config.toml
n_layer = 14
d_model = 384
n_head = 3
n_kv_head = 1
head_dim = 128
d_mlp = 1024
vocab_size = 5470
activation = "geglu"
norm = "rmsnorm"
norm_place = "pre"
norm_eps = 1e-06
positions = "rope"
rope_base = 10000.0
rope_fraction = 0.5
qk_norm = true
attn_scale = 0.0884
bias = "none"
tie_embeddings = true
parallel_block = false
init = "normal"
init_std_qkv = 0.0159
init_std_o = 0.0
init_std_up = 0.0159
init_std_down = 0.0
optimizer = "muon_variant"
lr = 0.00316
lr_mult_qkv = 0.4
lr_mult_down = 2.0
beta1 = 0.93
lr_head = 0.00694
warmup_steps = 0
schedule = "wsd"
decay_fraction = 0.604
decay_shape = "linear"
final_lr_fraction = 0.1
batch_tokens = 131072
seq_len = 1024
doc_mask = true
train_tokens = 901400000
steps = 6878
dataset = "wikipedia_en"
Each number is 128 + 24 x the weight over its row's rms, rounded and kept within 0 to 255. Layers, rows and columns count from 0. Numbers have three digits each. The size before them is the row's rms in percent of the matrix's.

# down: layer 7 MLP down (transposed), 1024x384, rms 0.184, rows 45-130, columns 144-191
# gate: layer 7 MLP gate, 1024x384, rms 0.0936, rows 46-131, columns 144-191
# up: layer 7 MLP up, 1024x384, rms 0.097, rows 46-130, columns 144-191
down45 100:090085139117160161144103130102131086151164124149147130115092087148099072137125160140100108151149107128136180126108122174137117139125146120164095
gate46 104:151107095097118109116115165177115092115132135160089147090115142135105139150095114116113150094114152139093129092143136131144102131176128120129109
up46 106:155117136134179125111148137140122167107164144145111134133069094130124146122151118120144127108127098149109102093138146109081129103133154126129139
down46 107:151144113113187125130108150179090155101169168181089066137136113148151124085129131150083126138170136118150149132119132123134132160106143084121158
gate47 101:142128144127118150135105121142165142127118122107071137145122110151100150138146132192147099113171116150165094127169143098148143116126134118131094
up47 109:099147115125120141156146117163108101095138170112143112088145153088135092097121160101098154136133129148085165115156138139126122124086156099129112
down47 101:107133115116113128134171120140159139171113134122155108101141127105109107113124107092148075176134124079123144101116134117123117117121172129115121
gate48 096:145082108126149095132132127100076133158132131162174108103132132104140135151129107103125133140124122133134106071095152142137159120117149147156103
up48 099:139127105106119133133147125125085103138131101161150086117165126111106127167136141122116147141127144100131092138136186166132144081132176103156135
down48 107:103131148145140117153139122174156147129098148102087108143155109100087193123109085107099164162135138118138147096155157114123130147145190159134089
gate49 095:121105144138056138153107152151167119166120156133110147144124102092152164153141108122120115117110104106086101152125122180112095156165125150150103
up49 098:144151097149127123139126083128123093128140100127133177129099152138108100153125110117114129135103156140071122142100169107116098148088124107100114
down49 097:120155107135152162134185142113122117139132168133113121150147091131168114124112105124133115140104155146117089126098159139121141172148146098117140
gate50 104:099160133151129146139175173118128159105171118135115142136126122156100112121133123153109130103107119128106156132147136125164110113110109167130094
up50 103:150119125101086138128119099154160106152118102153127104143125165145126151144142141166162151184119074089162128110144140110161088136087144114088141
down50 099:104122116151113134139142152135102130139135133111137147135158136158147172140097123125166109140119118141136125097106113166136112110107147157165102
gate51 100:098121153088126129092138156164132125142121100151134129172115177143114122126148159120145157138145131136155137141115156131150132129110129118094128
up51 103:167127090112109130200122098146123115179119155110116111121140102167125156126089136143096117113096145158158120082147079126141154156115106104142144
down51 099:160139130156104128144156092156120162167110148161134156119077135114108100147093108153119121141121108132136116155159095153129139143157170078118140
gate52 101:133132105130152145173111128127150126176115154114125197086113122115143123104120124150143160117121091130106149148125148139156115160154156145153131
up52 104:106120063135127127135152153082128172126134094141109131133160156114137106155108131136131113137119142107147078124091143165126116086147151069120111
down52 096:093089123123166116110163157115108172130137143119118099171084132098093139136105113110134120145160095151124098143172071106149176121104134088092152
gate53 098:125105113089131135141105134103153126167170125097129132148132135146135114138148097139156122161117139127126110110147167158107069131092121167109081
up53 094:121173111103122167119072169104134098131129115136134143148089168120172109134139122083131132111077102109156157116105142120117092154112107109134136
down53 094:130141134134105112136163096100133135110164149136147183122133126145195136162103184160084108131122110129124107141126131128126072148105147092115152
gate54 099:091121127137153144120135130179119153102088136117155147122150100150109186153121133148139090116146139097149093144126167094119122150156150136174134
up54 098:159155108126143139129132144149106120082091133125096105150131095128138106132098135117137181135130127098139160110147135133153116129095094106146122
down54 097:101112133111125168153114129088137102081123118078130139150153098121114123162144125107162119154128084114165146117134161105149167127090089125091122
gate55 098:114157134128086135126158135119157139121162109156163142132111114105151139126123165120143103115121135173163108088126135095161136171085120127105104
up55 098:098163140131137156194146143163104103138106124134156143141070097095079157161147165114094150160121134121143137108160118138097115111156097135075197
down55 101:107083122131128150131136116117083137095153131159178146111130115110134143098113094125120161155091139116113116104139115121152087116149094149080138
gate56 098:136115140103125087163120131128109113100120128117156111087152124138081110142134134142137132121116113152180123126079104111115128107129143137113139
up56 097:139110162133143169114105089100122106153147158082146156124124115111117129143152118176101168128122098154170155105133072110085148103177127148141131
down56 095:155136124127165095126150126113097145140112101090140133154148089129149113122101109152122115148124108143158123146093108173113147157135122139112054
gate57 101:145130108092146143112148128133081124145124076136105166104066157130121121134141139122090069151146140112175092121146147145158099166142151136125095
up57 103:151105153087098082141153108148118099137092139115115105158100146180112133127128112098134164126093142129090150100142151116136138114121164148107120
down57 102:089153132072140111137108160110160118112126143153123151172111144104150106161156107104127110083133115144087116123144154136115111109143164115163153
gate58 092:120136113125147189134119124118160155090157129146118139150138149124137089115128120125136150106130120066114120095136114102146138156142131134132150
up58 099:150168147108114166096119132129085150175151178201120166118081129125146161100137103163093164166159127139119181145151117130139092098108123128154122
down58 095:099142116148094115107121150114130137186174140111149146137141141124114150128159168177100137078128084135104145139145067141146131150117186089156106
gate59 099:151115120102125119116160064144116105073153193152169096139140143177104148101134104144093149127142175118164065117085082141107130128139180159125123
up59 103:130147069077115116176153095110141136138098128171139107131122124090112126143125111110107105164118135170076107113112135147119110115105177161127138
down59 100:123103143149098132103171120144142170151108108158080155139119126152152124167104130101126108142118112130099150119165122130126161140118169120133163
gate60 097:130115087162143119127154136110117120150150137145153108098119161115139143134105109099131093132162097121132112154107142106106070115128116076128143
up60 098:108077160125129156144143151142126111144125117118071104125120118069133141135116180147170136104132138156114115146124142164133101103164133163127122
down60 104:083148148156096128078121189117117178122128130124130107129101135129137157133095102100155118112131128123112097135124122127064115114164138135098164
gate61 099:124142087132142132092146091143169151103119147144115153145163107126154104158092202146144137159122114160158141113159131115124113138138091095153144
up61 102:159068145124141118123141131110140127133121120177090127117119110200102138115099142123145171110155141132162160156085120095072131122149128147102122
down61 101:127125160153121102118140127101113134116125155116122130137125097096159145141100127115106144152148154129148125126129112140086142140134143073083142
gate62 097:120134071111109127080116129138154164132133171107147117123110092124118128166134161158132104118133130129135133111103104153171139133145138171088112
up62 098:130174108123177142148124080116179121135181103170125158152147100118146126084138110137131099098127133144134141145134167123148125072129106144151083
down62 095:102106114124108122115156169139134121135118107149153118160088107141079130183145112111112148099122108155150119127105158146151083084157138108126147
gate63 094:149145140124112136118112129158138147150130179123133102134127120129102099111124125164119126167153123134178137139151143149131120165092125082136130
up63 094:165112141108145127113105101098144158102153122140140111152111137101162131119145143097085118106083145120202150160150136116120145135143144100131120
down63 096:133190126115131130162071162128137127134131145118111110125142130126158146107155127177141110179129139131202101119133149162105103127089082119161100
gate64 102:136152142120120136110107130086170112142152099091087127099128171109153170126087092155136138099147168158120130135172112128170149113106085121080155
up64 105:168159117127119132091124093133107126131157152139114091130110141137171104163136153147113112138125150125106112171169140150105126138137110090107150
down64 097:120134153164126124138087134100132134116124134143149106119179162151144109146125144103145128131105190111119110147136134103166131113101120159133106
gate65 106:171117151134118143103138159082099126103153124119116125128097139144147102113123104111152154128139130149119111152117104107152137157130142126125155
up65 104:156108168104118116100103153136098166133089135107127129090149145086118122154109127134151140114125162143137112163171147182100143153128114140144127
down65 103:062155133165147115109135117121127121084112099114151144103077148125137111130141170102111145084169148151168063150123108124095100117127136112094169
gate66 111:160067128157140127156102112132174130160142118146112142136122157126117129094110139121119184122099109105123122100160134122083123096091120120154086
up66 109:111077136094099075104100134184100103078145098166139134132107123114122151075126105134151122122120095154165096107144124079108179114112113101132122
down66 105:132128134138077108110133153126131141125148106139163122134123122102140100053136140116163123127130144113135131144131125123075116128116127120153106
gate67 106:095144136080145132119133149140162120165094126144127131133121153139132159152154101098095086162141170124115120156114140142126134167132089152138137
up67 103:154171131149129157096077126152099084122148108105131087168096142113129124115138164147129125145137103151088138105148129140136120115129120116130162
down67 104:162124119126150158046112134131091120080136127133120142147123144126106153146164147185141105140162107147119096144117138127120091067117137124085116
gate68 099:119123106138096150140143158122106110133105136180139092138117124121136145102140114130163142105094135136096163162078090167111177110105132129148191
up68 102:167087123142162173156101100098124078143187106117093132123181114127115125133092120104156154154129103139137149144159088144165124154152126107127120
down68 101:131091105117093177099137110124134139136189124121136147139100154114163135078110128160154109142109147106103149153158077125142114117110113106179116
gate69 096:104138110154120158156136133123062108128158127082178119127116113161129100129121153148084102123104152085121087147128123164131096130126143078139111
up69 098:095138187099135125095141156149124145114092131126090162075104112112121132136111104103085103170101133137119107108104101115119144109157113127146145
down69 094:110107113120133107170153086155173125139115078105136139109136127127134140131149158084127079117140136136100126081128148111139151136155118132168136
gate70 098:158152136123172127152159128107135077125114146127092108131123122123165099104073111100116114082133131107113149142111106138093146121101147162139155
up70 100:110134159120158136108098119140116163100113098093143119142159122164139135115138140088145136128146151177140158164084127076107112092123111164150127
down70 099:148143128140136140137112122150124130091143120143166127108105132154115111162165106128095145165132111133154136149166096148097084164142130165145173
gate71 095:090139183109128110103150109145130142098128089101101071173105109150118135142150163134159121141144119093124100124129083130103102156156138129126138
up71 093:096158127114104130121129122115113145158149180107166106108133141100110093197136180148126134171151125131147130149111103158150140122116099121137144
down71 100:165115145113144088136117152098089124127136189138128139179154145124119137107088108130145166181126155118137116135114091154135116095143162129155117
gate72 098:200138147107139159136131118184143125123122127118126154126146191123141169118127146206110125174150119141162175195119120106157113129147083143133157
up72 097:120107150143114107122122158152111116134123144084191152166165154162146147123139136107101120167166102156121121139177133104129132127103146130106122
down72 090:166155143120141083122131141078148102140119132168100124142099130126155141163169135129171121176104141092093086107127117168110128145142131122117106
gate73 100:154111143107097127101144128111124107126129107124166122135137127181093141173117087053160134141130152133129186144163103085133084140152106143176132
up73 105:175152126102157113167120152100141122148138121118126102138138106086140164148138109122096167113159174117173142143080110119119142121094136134116091
down73 105:146120104135085161137120148123137127116131154123138149123117125118166122104162137133128126146120152084106109131145111128131114105113160128169129
gate74 101:145175120153156173146135152132163112113117148137143106071098119139146120134100149142134115090147147096161110123138123153099140114149141156149132
up74 103:144118158203097108117142106104134161134154133132143077158160096122138115138094125154136147202126115125144141094099110164114103165104128112162104
down74 106:136134120164100154093140072165133132142148131132128130120108145171132096137114163117145153142150111160101144120114138075108122136115148113147113
gate75 098:110194137172118129117123109132158176130143140158155128103099111150112102146123096140166119143142132113127151108126090147179108104151101143118111
up75 095:152129098147162121162123092134105141118117157142106163117113105137129146131181130126104136147091103124113144144052143176190125134138129123156072
down75 094:150134125153132120137117172130134111095124166114127139095082142129106109106138135135122183101113143139091175133113123202148103109136091062122156
gate76 100:163095164123091130118144155135096111180137061132141161123125133164139100123093138144136131124095125108101114128109099118125147129129096106172121
up76 097:106128123134167119126144051149146148114126146113067091122122134104162142105141130104171125117151139056114148181081115072121134155144139113113137
down76 092:131115107122134121115176084092109163103166107178128142112147131103127147148138139120112127093116130138099082154132137150126078160088078119138150
gate77 098:125114169162141122096159127090116091120122095141142096114130108133123170116112100093160107130094126086125112180169133109127134140100121125099145
up77 100:167121149141123125116176157133123164106123158152085086117141159114129117100156091166149121148070158095096114168169138152127150104087094074113149
down77 097:159152133133130116140159114166133125153142150106092125157138131105150143132120124112170106148109132095141096171101150149132074140123165131120127
gate78 106:100087089145182108111177123101118119117129133100185104135117133110115118135117188151087161132158162190159072124128102151112107126133111076162155
up78 104:142126175088129134128181117122107119126166130117130129092103125122166120097112122103120075176087101115116105123133129094184126122107130125070133
down78 105:133097115152114113099170114127117150124117116133181158145142127121068142147111125146124114119100134104124145142095160107162154143081126098103113
gate79 092:121144154113102157168139137132137147090113125121103118129123131148150105123127135145138132147119138145128129120096148079148101127125081119113129
up79 096:121060127124146085083117163134103073087147090162097123119075129144137131101154132122127114103130105130144122126126168149099116152135141136131121
down79 098:122116141123110076130096118133151112150186128132099113143129137108142157151162116132130106151107131135120154122073162127105146136138120087118104
gate80 102:145130116119134119093122090120122117140141144147143103117129139120135064159117127154088096090112142132147135148087132132095105143124103099141134
up80 103:133150107108118120169147137171110148115113154126137114113140107138141114124157144160123133161058152093141135080175100104074133097125163106069182
down80 101:109082149121113183129096138088146102105131118101128135147158101145123120145106100114147154117099142083137176115122103094162084097090112137117135
gate81 093:137133142096124129168113110098112178132122178144135125089135126115136118123143135135143123163120130119096163145129132133150134168147158110146166
up81 101:114134140150153115111156104146132136125105141113170143135129120132126128147124129170119122077076109166148117191142120111082140119132120129156161
down81 109:126131141114130112125141157126100126147154130113123149132159134101131122157129127117108154109125132158137124134110083162091125125123154131172149
gate82 105:114149115153112093127154145155080140123148101105120078156103106160144168131129122155108100114107143155139131096109189094161156150152145144096144
up82 101:161130117153080125110137101087112135157124139133119090129119113107081111173137121097128137110167098096080115097132129140110143132142175100135137
down82 098:122186137142143115132161139132144190137127118166162112148108130136142141158144111090146166107092163088103123122107118111096120135103137140115123
gate83 101:115134125107123143084166162111153107152131113129169100133120144117129140116135125134142112120126155152123135114124119160082136122120113129108110
up83 102:137149133140145133134115084129110093155151124131128132116155119189140112111138112148131136140115150150114128132128135171160164093183153170131081
down83 100:106129104115162115124132100150106111145161089111081095115174105152136136110132120126136137125147140128130108132117123126171145100158150125093082
gate84 101:139123111158114095138141109115133116130110096137112138136141119140115123114078127120139162109138117131122136144100174127143172111110155134154097
up84 103:116129075141126147131160140150128133146143100104125151136154132164129081153119119152132142090098122099112133155097142120173114170123116146148112
down84 104:093143124096101146137135134124108111103114116121127135076114103131148111138127144130092122117124140164125145128176128121179151124132153134132107
gate85 099:161157146137123145142136130135108121159120146158113104147087137135092126115146097130141111170106114135124125106109106141109113098148135129104130
up85 100:105168114119142141104131130117133162125124117121124119113119106106122090172109118130132080155126155147124142139144145156144144135169103136114137
down85 098:108151092083106180120105160092154144133125086116114126098107122132116118132154151084123126138159095128135103129141131103096162183118138146185110
gate86 103:102128156114059117170115152126121115159132131150153093141112134099132126110120124141146084150103109094144099112111112132133143101160106173110123
up86 106:124111122165099124150103087149151138104101081109100147129133107138138136132106120115072127143102079120101124150147105156132109143137167161088146
down86 100:137163131152128092126099087136162138130105116150122140172141125120074092195166133130126120109122114100146172099128144123124071095121130108123088
gate87 096:180125101161114124107127115128122108118141115109130123150123130122142104108106135155128133094128108115066115144108155117109148079165131085162092
up87 096:119164150105113143095101167131182106101112138200149194084122129149131152154166096117126128102126153120181098143183144141136105133116097168151131
down87 093:166145130162155128165086152173131142120152140133121154139155151144139105155138116087149133129114118129096104131101146156171131112141133139129140
gate88 105:104134110123132163130112105155123125158151160064094113116119112126121133107106106142134139127131094139115153097115164129142120166148123150096108
up88 102:141120103140093143149150128138127137136120126123104135135193128172089130143123122154188062102145129144114106178169176127136113113143164123107144
down88 105:152144125106114098099101124139097159134131132106113145086094141095135090110080098125140098103134135162140119114158148104165139147095105167147116
gate89 083:141141112125102149095145171110127123158134149134128069166118181072137133139123132153159161154125135130093119110116154148165092098182135141119105
up89 097:163128115154143138127164143094120141134102122110156117138120072096135141152113118125089114129111118105113130168124107112115121146127139112124146
down89 108:114131131135085168127181142133123145148121151121145118133102148089155137111099080135143157152107136119147137117123150130143100171088155140140121
gate90 103:143136117130107143122121148116123149159107128219135139142153153110133148144085093106155120108159123130136134170171152156117121113132129136123140
up90 095:124149173124113166148120124128103128124121115123142169144116133093119128064120162087134138118125109104144141124141122101131113111140134117144131
down90 093:112122138105137122124154109112148120134128130172127093119113136111130097140123138121133133140133115133113115130114150104119110147126116074113124
gate91 105:096106099082110124093132148126139146147143080163131153129150119102163127119134076124070137100144109115078167130116112121133136114177102080100128
up91 101:145072153167141113152172126091171124142134108135156140149116123123120134137122115146128117123164083125128151115138178174125143109083116078147104
down91 096:146130141151117104189132131148135110159115125141119139133151161131134142145117132112168156143115182129075122122154094167123091135117111116131152
gate92 097:141120152120123112164129093133162092117125109124103138213104092131148137132094093111093122151155127176127160170133101095100084154098133042136135
up92 098:129182142145151143134111173157102134086119144128109118120113121142094152165157126118123143110140144143131133158118108124105096125129154165113115
down92 094:153143160120141141097102129089113120140145087161131108114093138147144141082136164141112127095139169141165075174133121102098084180117116151139114
gate93 106:182106149155108107085128134129128126121168118126135131118147132119133145078137115089103145094103101179081103130121129111126104092102128129129136
up93 105:152169144132101069094141106134095111141111120083153112108134088168173139120117139122106066091149092116177097135147132156095143086138157136132126
down93 103:180122134127154111139139100188117121113137135114120131158113097108147146129127135135145147103149132091165140122138124140112129157100119116130156
gate94 106:148143159155132148130096110120133165105071125096105107090130105140132154096132081119129141111148130104128094140140145144115091123189120089127146
up94 107:164140152138150111114129158162147125134124096127126171148123132110100135132100170127169186125160143147121121142141148146124083106103104134137111
down94 106:156117142164163139139127113120128061105070120144123119091147127147108112137105195136128132124162155166127099102105147121136113116138188133148109
gate95 095:115130131157151120093122135082144146116109134156108113148136131128137127112101144169117146128165104117127132100097135127133131128123111097120101
up95 096:123092116123099137092147106062144149135116090136110146126146135142141167115111111134128139156087155136134131170142153130142133132162126131129157
down95 093:119114127140141115086114101138103185100148099149170166152117133103130130106150132107151138142136133111111144126122138096111172158134102160114171
gate96 100:095150141079104061125176125097116112130184103134170108148094118101105136144125184141134104144120129153143116098152086107149079133159101146134103
up96 101:102091120132138140153106158110118072125158129103083130100111153117145174101153172099155097155133139125133153102149143160169130144125129175133124
down96 103:132136164128125117112142080156151120141077106122136131180114138092116115129127111144115092106127111109097137141122127105140116071136102160110158
gate97 104:137116142154147141136127133129131136132149119119065141099117111144101103146109137126101115112095163105151166113129131106124115132125071099145105
up97 100:082131129100127093111184144136129140122096100115114076090099159140154098072094118103096145161152104113141104154151123134082125142133127129117133
down97 102:095151121139133148111158135191120149167053147132141116137103100125133146116094130105147156148163125156120081137138169105111121153126106151163130
gate98 106:155129136124155140137086109136120111153133142139099119112119153135159161092150117156113131111136150130145114111116135082095124121141129080136124
up98 103:127076123114133091156127132118180092129084132127106183129113118129136159130119121196112147115119160119144120121114157118108114121091164151133113
down98 101:144114118152125131095132150084123150076116155145181104144121107118087140140144136136156147141130142123131135130148143126129139143146107124142153
gate99 099:124113182145154125116140129142127118087126143107116120122125073135099115145101127141138107135170129090125133147168115074142148111120077140114130
up99 097:163113184140111107112139159121165103146139121166163141134174129156126143115157111118095113127191105088155117153116186146089115114120098102101113
down99 100:138150128124136109139146173126113137109155093134183120156095140092163107162166147118116156103183134133091101147137137114104145104119095117125167
gate100 103:083119155151125150124090104151106116147141156117128130132120157123104150155147081141155083139108116137125143135100098124074115140117074121088156
up100 101:122165146128092135088111166137118121153127122096135137134129137113138133186116088137136110160132092126092076154131130118134111183099139179163126
down100 095:172110122142081169109074083111166107132126117116130143101122087112119151135109140128123123122083093121093135136151125111127082140130115087154137
gate101 094:136114127115172127139107146176158156084165079143167120103132100140096126113145106100141152130148127117113137140149154159117084099124131120118129
up101 095:088145127127135126145132132128101133098163097154117118114114092115113112162137108147109138159127111131089140103131081098139142118132158126155081
down101 096:139122121141146184151184141142137145144144165089163141112148099129149118124136107136108162116147164142151138130136118094171146118135147139131170
gate102 105:137095084122158106143188121122135105148108140152127121134143115116115114132106149135113131113169158121138149110100146144085152142183121160194147
up102 098:199130086082135096116128091129137163182143150096164118107090129095137081139111142135108105136139137138148121109090178108123136117101141109150157
down102 096:120106105105152138092152086131152145133113114158130122127169158128094142152116111144119130148103118133142084113120142127123147112133190121132154
gate103 099:159183141105124144069142110156134118162136142116121125107126140115160141117130172109149110178152110090113157165086120141148130121121137152139141
up103 100:134159099139161124100139097142118094126148124131158096096118111123151114125142100120095105100080113106141115144080147165098089151074131100101149
down103 110:139146150164116085162101119134143108075142111089089117088125116114134127153161145075127146152106108094107117115121159101135126141107125127106141
gate104 104:092134166132142066092104095134152118097160137145093144128135139142142137123126100115133132103140126100150079152132112149157116146094084120101126
up104 105:147077135082145122139101107155093112127134105147117129132143162140159137064135131148084118143123120127123146101075139119159103153101111131151101
down104 093:133113137148108175118106119088152080127124154121122125120128123095113154127146117148171145162110146144117175139134126107127098102114128154101096
gate105 100:175125108136153061147154154155142108183110088131086147116127153125120123141114122135154101127130110097139142149124180110148126153110123125087085
up105 096:115115135116127126157140122123126134134162114136087081099110107130119140126137117128142114154138178114193106150152093117178102150087121191086103
down105 092:127130135113153115087146126118142112140119170099152166162105109124105154130091111124128118133155157136119056136131072132102126099049133105100132
gate106 096:161117160129134079151092127129108106159131136155150155129108106182132130161167150122142133134131114143126169123143119124102153139158098118133191
up106 097:153138087149140159146123098146140145111124131110083101126125121139103111143091131134133144122107160164087182141136134123173152084083152095129121
down106 100:088116114155123117163130138113101160088153154139141182132185145092114144093149131098139165120140163174102075182143115127116142153122156142111119
gate107 105:129132088085096109122156144123132134151123110120142103071113124089127115140102154124144154143113154124128143165134131133147111173122128109119090
up107 101:147153104115117140077139072159114185098140143109171141157058107126122116125115153110085128112124120183095144155109140159113141126159139134188114
down107 100:145116125137121113115145154117117162132153130153115117158147094143145087097137180102137146132075136166138106138169151165123151144164151152095120
gate108 104:161137137165110158107137103098159112126117128142104138162123185100157143110093125137143116158096091083088144137118162155099122117100085117082163
up108 101:125112125102143122102126139146130096168135145139171098168166140144118118154139126080138094137177093134123079119132143137149130123116144102122122
down108 100:129164137111134196148098125132129071113126145079122149117118158105103150098133153097108138077140103093135132131144162179107148158164172141116080
gate109 099:119118155106129167108116144105104153183160141107140125163139119122128130098124119112109125126146187101110106078149155141148156107133098124140133
up109 102:143124137133138151179110140171156119111173144160130096116109154156106106130120133124119086140120141134139094102159136125154160131126160131116108
down109 100:144108165104127117142152162120097146111113097111138131164092127100138133145161114100097129132127120074175129115150170144158165148123120137142132
gate110 101:171149140108143116121179112130119135102127106110096126084095159150113092118090112145118143175078121108125115097134119153088104114076133127127134
up110 097:114157127175138154131125094134129101158146130121107117115102159134106121135121181162172118098168163110136180108087095129157159121147198137140193
down110 097:094141107109170127096151142075174095144124139131116168109140146078108099136131138120132116131148127140132107095127105175121152125102132132143173
gate111 108:118110127110111168160125125168151154124122138138092149130138122110163141110120114132109185117131145104185124101113109132065132149132140131153128
up111 105:174136076098150167113138132148103125121156131128124108144158100117102098098101133097135152111144155145129174102123116152118106112154167147148122
down111 099:118073164097093157112118149200124117134105128147099093152112143154104103133149133113113102104114112128108170135145111143125141094102155152163144
gate112 099:151124129119141133149136152107113095162149098116138142164112153110111110171134129158118131131124189105122140123069166107118138103152147139156144
up112 107:143102152191165161149151157125145133153124108171126099085148125174132162156093148096118113129141136119154130126090144086150180150151118122149110
down112 107:135142130102102161099103112129125129130096169134094080142158128144148103135128143138112152161129109102129148152152111160163126128119140154098122
gate113 103:133124093158107177124158121162108098160131090151137085151135097161136131108170162094127143090176147144153123105157144135138103126117146110096121
up113 107:145126129121140112154133118066134152144125126149099103112121137096114082142132128121146141149177122126120152107092136126129115078112103149141164
down113 106:122094104100114149139109163101126120160110080133118150128110100113138124173155106128117119099138112158180160097124122114093113106101137129140110
gate114 096:181128125128091107130100146140139129139085106164127155105089104099110092103081125151127127127097090131143123111167125108078119169111077125163147
up114 094:159126118135099117172139054113129089143130125124140096166119141109125132117140126159121127159153101146135119156128129117151096167070111094113133
down114 093:135099091116120140119130159133124116102105130130076163109165127134141128170099110124154103109163095128108166079128096150135103110136129108130138
gate115 095:170129146134113136152084185164138165130118125121136081109112153130143147097130104129145107146193165096119128082138118115146089117141160124145137
up115 102:128143135115159172175173120147207118110116120125162129127136113177091157134154115133142129107133083164118123139126087126105137152140122107138164
down115 105:135107149109126144090124125134144099133122168112131141115153114135139113164087120145099115116125135109144145162126068115176138160135122140075176
gate116 099:140130139177108136138154119153094158112114116199159107102118144150110138158151149152162153081091130143080140136147116146154151140072126136110070
up116 102:155118164110086109150141125147165136120157130160138150156145110185113116121073136177120108154182082146114133114141119171112111143118097152118127
down116 098:111149108105086145127137145157107122199122082144119158122143128097136093136152128149136161129171097108092141133154106145142100104112190103083107
gate117 103:087140162097120168162113136129133153168121125120115093125115128124155108143098159137127074164146098123116138138096173165133105130101103132146112
up117 104:145154132162128140199086122099172132082105148129099101157109181116146173134109148153088112097092140150081162117101121087132125169132078140154136
down117 100:116089131143094129186133151102132107162170091101142134117053136148120130128118091153107154124098121135143113150130165102164075147114095115098157
gate118 095:126171143144125138111171182148174104076108088141147117146108084147163154114125100141109101125136125126119115099096082129127153128139150093082134
up118 104:135093146123113164119135110088175173133146088153107201131061123151107096169158129160133119093148155160134110103134142119158137146133125154091157
down118 099:120126105146174137094159137126152158133138117125135069147100144143138148142097106136124090105147131166124133115112131139130143124150125097139134
gate119 101:109132111164129103119134139134118154101120097182112121135149115143175165100154110165113164116149124134127130144121139171104113126147140121105151
up119 103:186105085179134100134102166121093137138119135097148107135149138180090150125112126113154109123162147135140144168116120138138135145142087133145106
down119 100:127127111161149139181084126085170103084123114131125127172153122114109168125093147132128130134113151125087123159131112132173133123157133119121177
gate120 097:137163148126127123145114119131118101158084150140106129120141090140129111148113130143134135113128089135153103166153119171161107154096104135085152
up120 100:129109136106149125171101104104172117086142202173106091085102144138146174114103130136120143130169096124099091133126103101111118124087135166146092
down120 096:166137135132178091103134152100145082102154119152065120130115109148114151135120156143144108130182121142159166145103104193097119140148099083136165
gate121 104:156145127131151163119136115142106163121156140159140111130139135119149155136098171157108092116141139130124107139132179120102142165118112097132140
up121 103:105124119157189139139118074092125096114085141120124143137158110108173134078134120117157141064132137139106181071132130102117141154139134136124140
down121 102:117113135142130130121126164118125108118076138122104116173145147137140119065136087148164096112149111097162156142090107122144110137145082112110106
gate122 098:152135086147174133071140145113139093108098115110144095120108096095114131089123146159152137136137115076138133076141125180148141080113070129145146
up122 097:100118157126099162117121128085142133092145121131124163205097154110121133126147125145126139139144150113136163124155096113094104148107116094116083
down122 098:069115102122085127135124091135145092132122149149142127158143095149099182096108098106117135139188127113107138152165120161142157162117127109113146
gate123 090:130106115132109139143084099082147118146141117127161161112136133088148114165097149075135084152172154104117140137125128165130098103070137170152104
up123 090:170158115112143152128141132134139111116137098132119113105138122138102105130117112089125119163098125143109115127113118119142096145114123123150124
down123 097:131134136129102094139138073102152153144147148111096150147135158153132137100127150120175149112139150131116125129069150153089122150112121107113154
gate124 088:186126117157126140132104137117162135147113110117116151126137109117119116107081151149117148156150133155105111099130134117126140116099103077117120
up124 093:146132126148093134111143112093138108138126145140123149146144173089150143146114111163160128162126124072134125151145102134105168078103099123098120
down124 092:145131150123109112111133138127120119093102173119139104143106135128138094067100103150152068156168095156114163127122163108137124188119106086137124
gate125 102:106125118158119121135131132158100137108158098107141136136111141112169158137114149128109146108131121131148101101097132095133141120124131113102113
up125 099:177119065117081150124088082133067120102112124114129153125159165157138138119080187069148120124146106115138150113108149143139097116127101165106076
down125 099:156091103130140155105165141131155133136155104110066125138114116083114121126128101114140128121095118114111079122102127155160124159127135122133159
gate126 098:127135171117086144115124119111110122102115102113140169125148155147140171146139113145182089131087119116119105144127149175119135133113092158134102
up126 102:142070133100112088100163127114191143109147104167147133118144111102126126097183155118128115172127100130138118108136131086107147110150138150123120
down126 100:108102136112163100159129117134146138122065123134145111128101159118131118115116163136164144129144136116112077137113147155132135106175148105104140
gate127 095:149136135143132131139156118101108102111131118150121157101123140126151100137177120125115113166143132104141145136084120147107075138151096132100083
up127 098:127136143124112140114128137088136127104107151135122158131149113110147100172137113090173101139166148135128137110127153102114115161144130138157151
down127 101:101138164083134099113099144161168165128109148133134138120147132158159154142100145111114119113139128110093148111092140136099108158101120146121117
gate128 104:145069120150131115114119108169130100141137133121104141173154134161106137089092121155141144100101120132096101092141148062105156134126137129135145
up128 103:157179103139159133124145121136140088099097123141158119134104132113134083134173120156091112067110139155136113111129108132094131158135153147125123
down128 097:147160163135166135143163115157154100110140157134154099101126103146129102124116110118132111097141145169142186133091106153136132150178153149133114
gate129 099:123126135126116121129183127114135093181102134141136119113125157122128127177141106131135144161095125116146104094094110135133096144089143079151125
up129 092:121148125106131127147097131086160164119080107109102134113113144093148103125118151132165101132122093111133169139137143146114108137180132141144103
down129 090:154108107106156124146134180105108153128180144156153140119147124135125158119143113158164154123149097147156127097120097139136137114141150161162110
gate130 105:124176130179119108124147106142157122154117119120118071139130139095125114130092100092092104144155110124125113182160134167121128092138121144152123
up130 104:110125130159156170104146119157164152115119143119123198165122133122138177122169133138123128122110147132097126118082150147143146144146108136114135
down130 099:097177131104159118095118144161136140127104122118148103183105148115134142114151164114136094107159164170129143100110130125129171100129074117157163
gate131 100:144099152098102123117136162101124131128131152128099130118129117108140125134165128125095145081162162147141140147176116096129128136169114109124112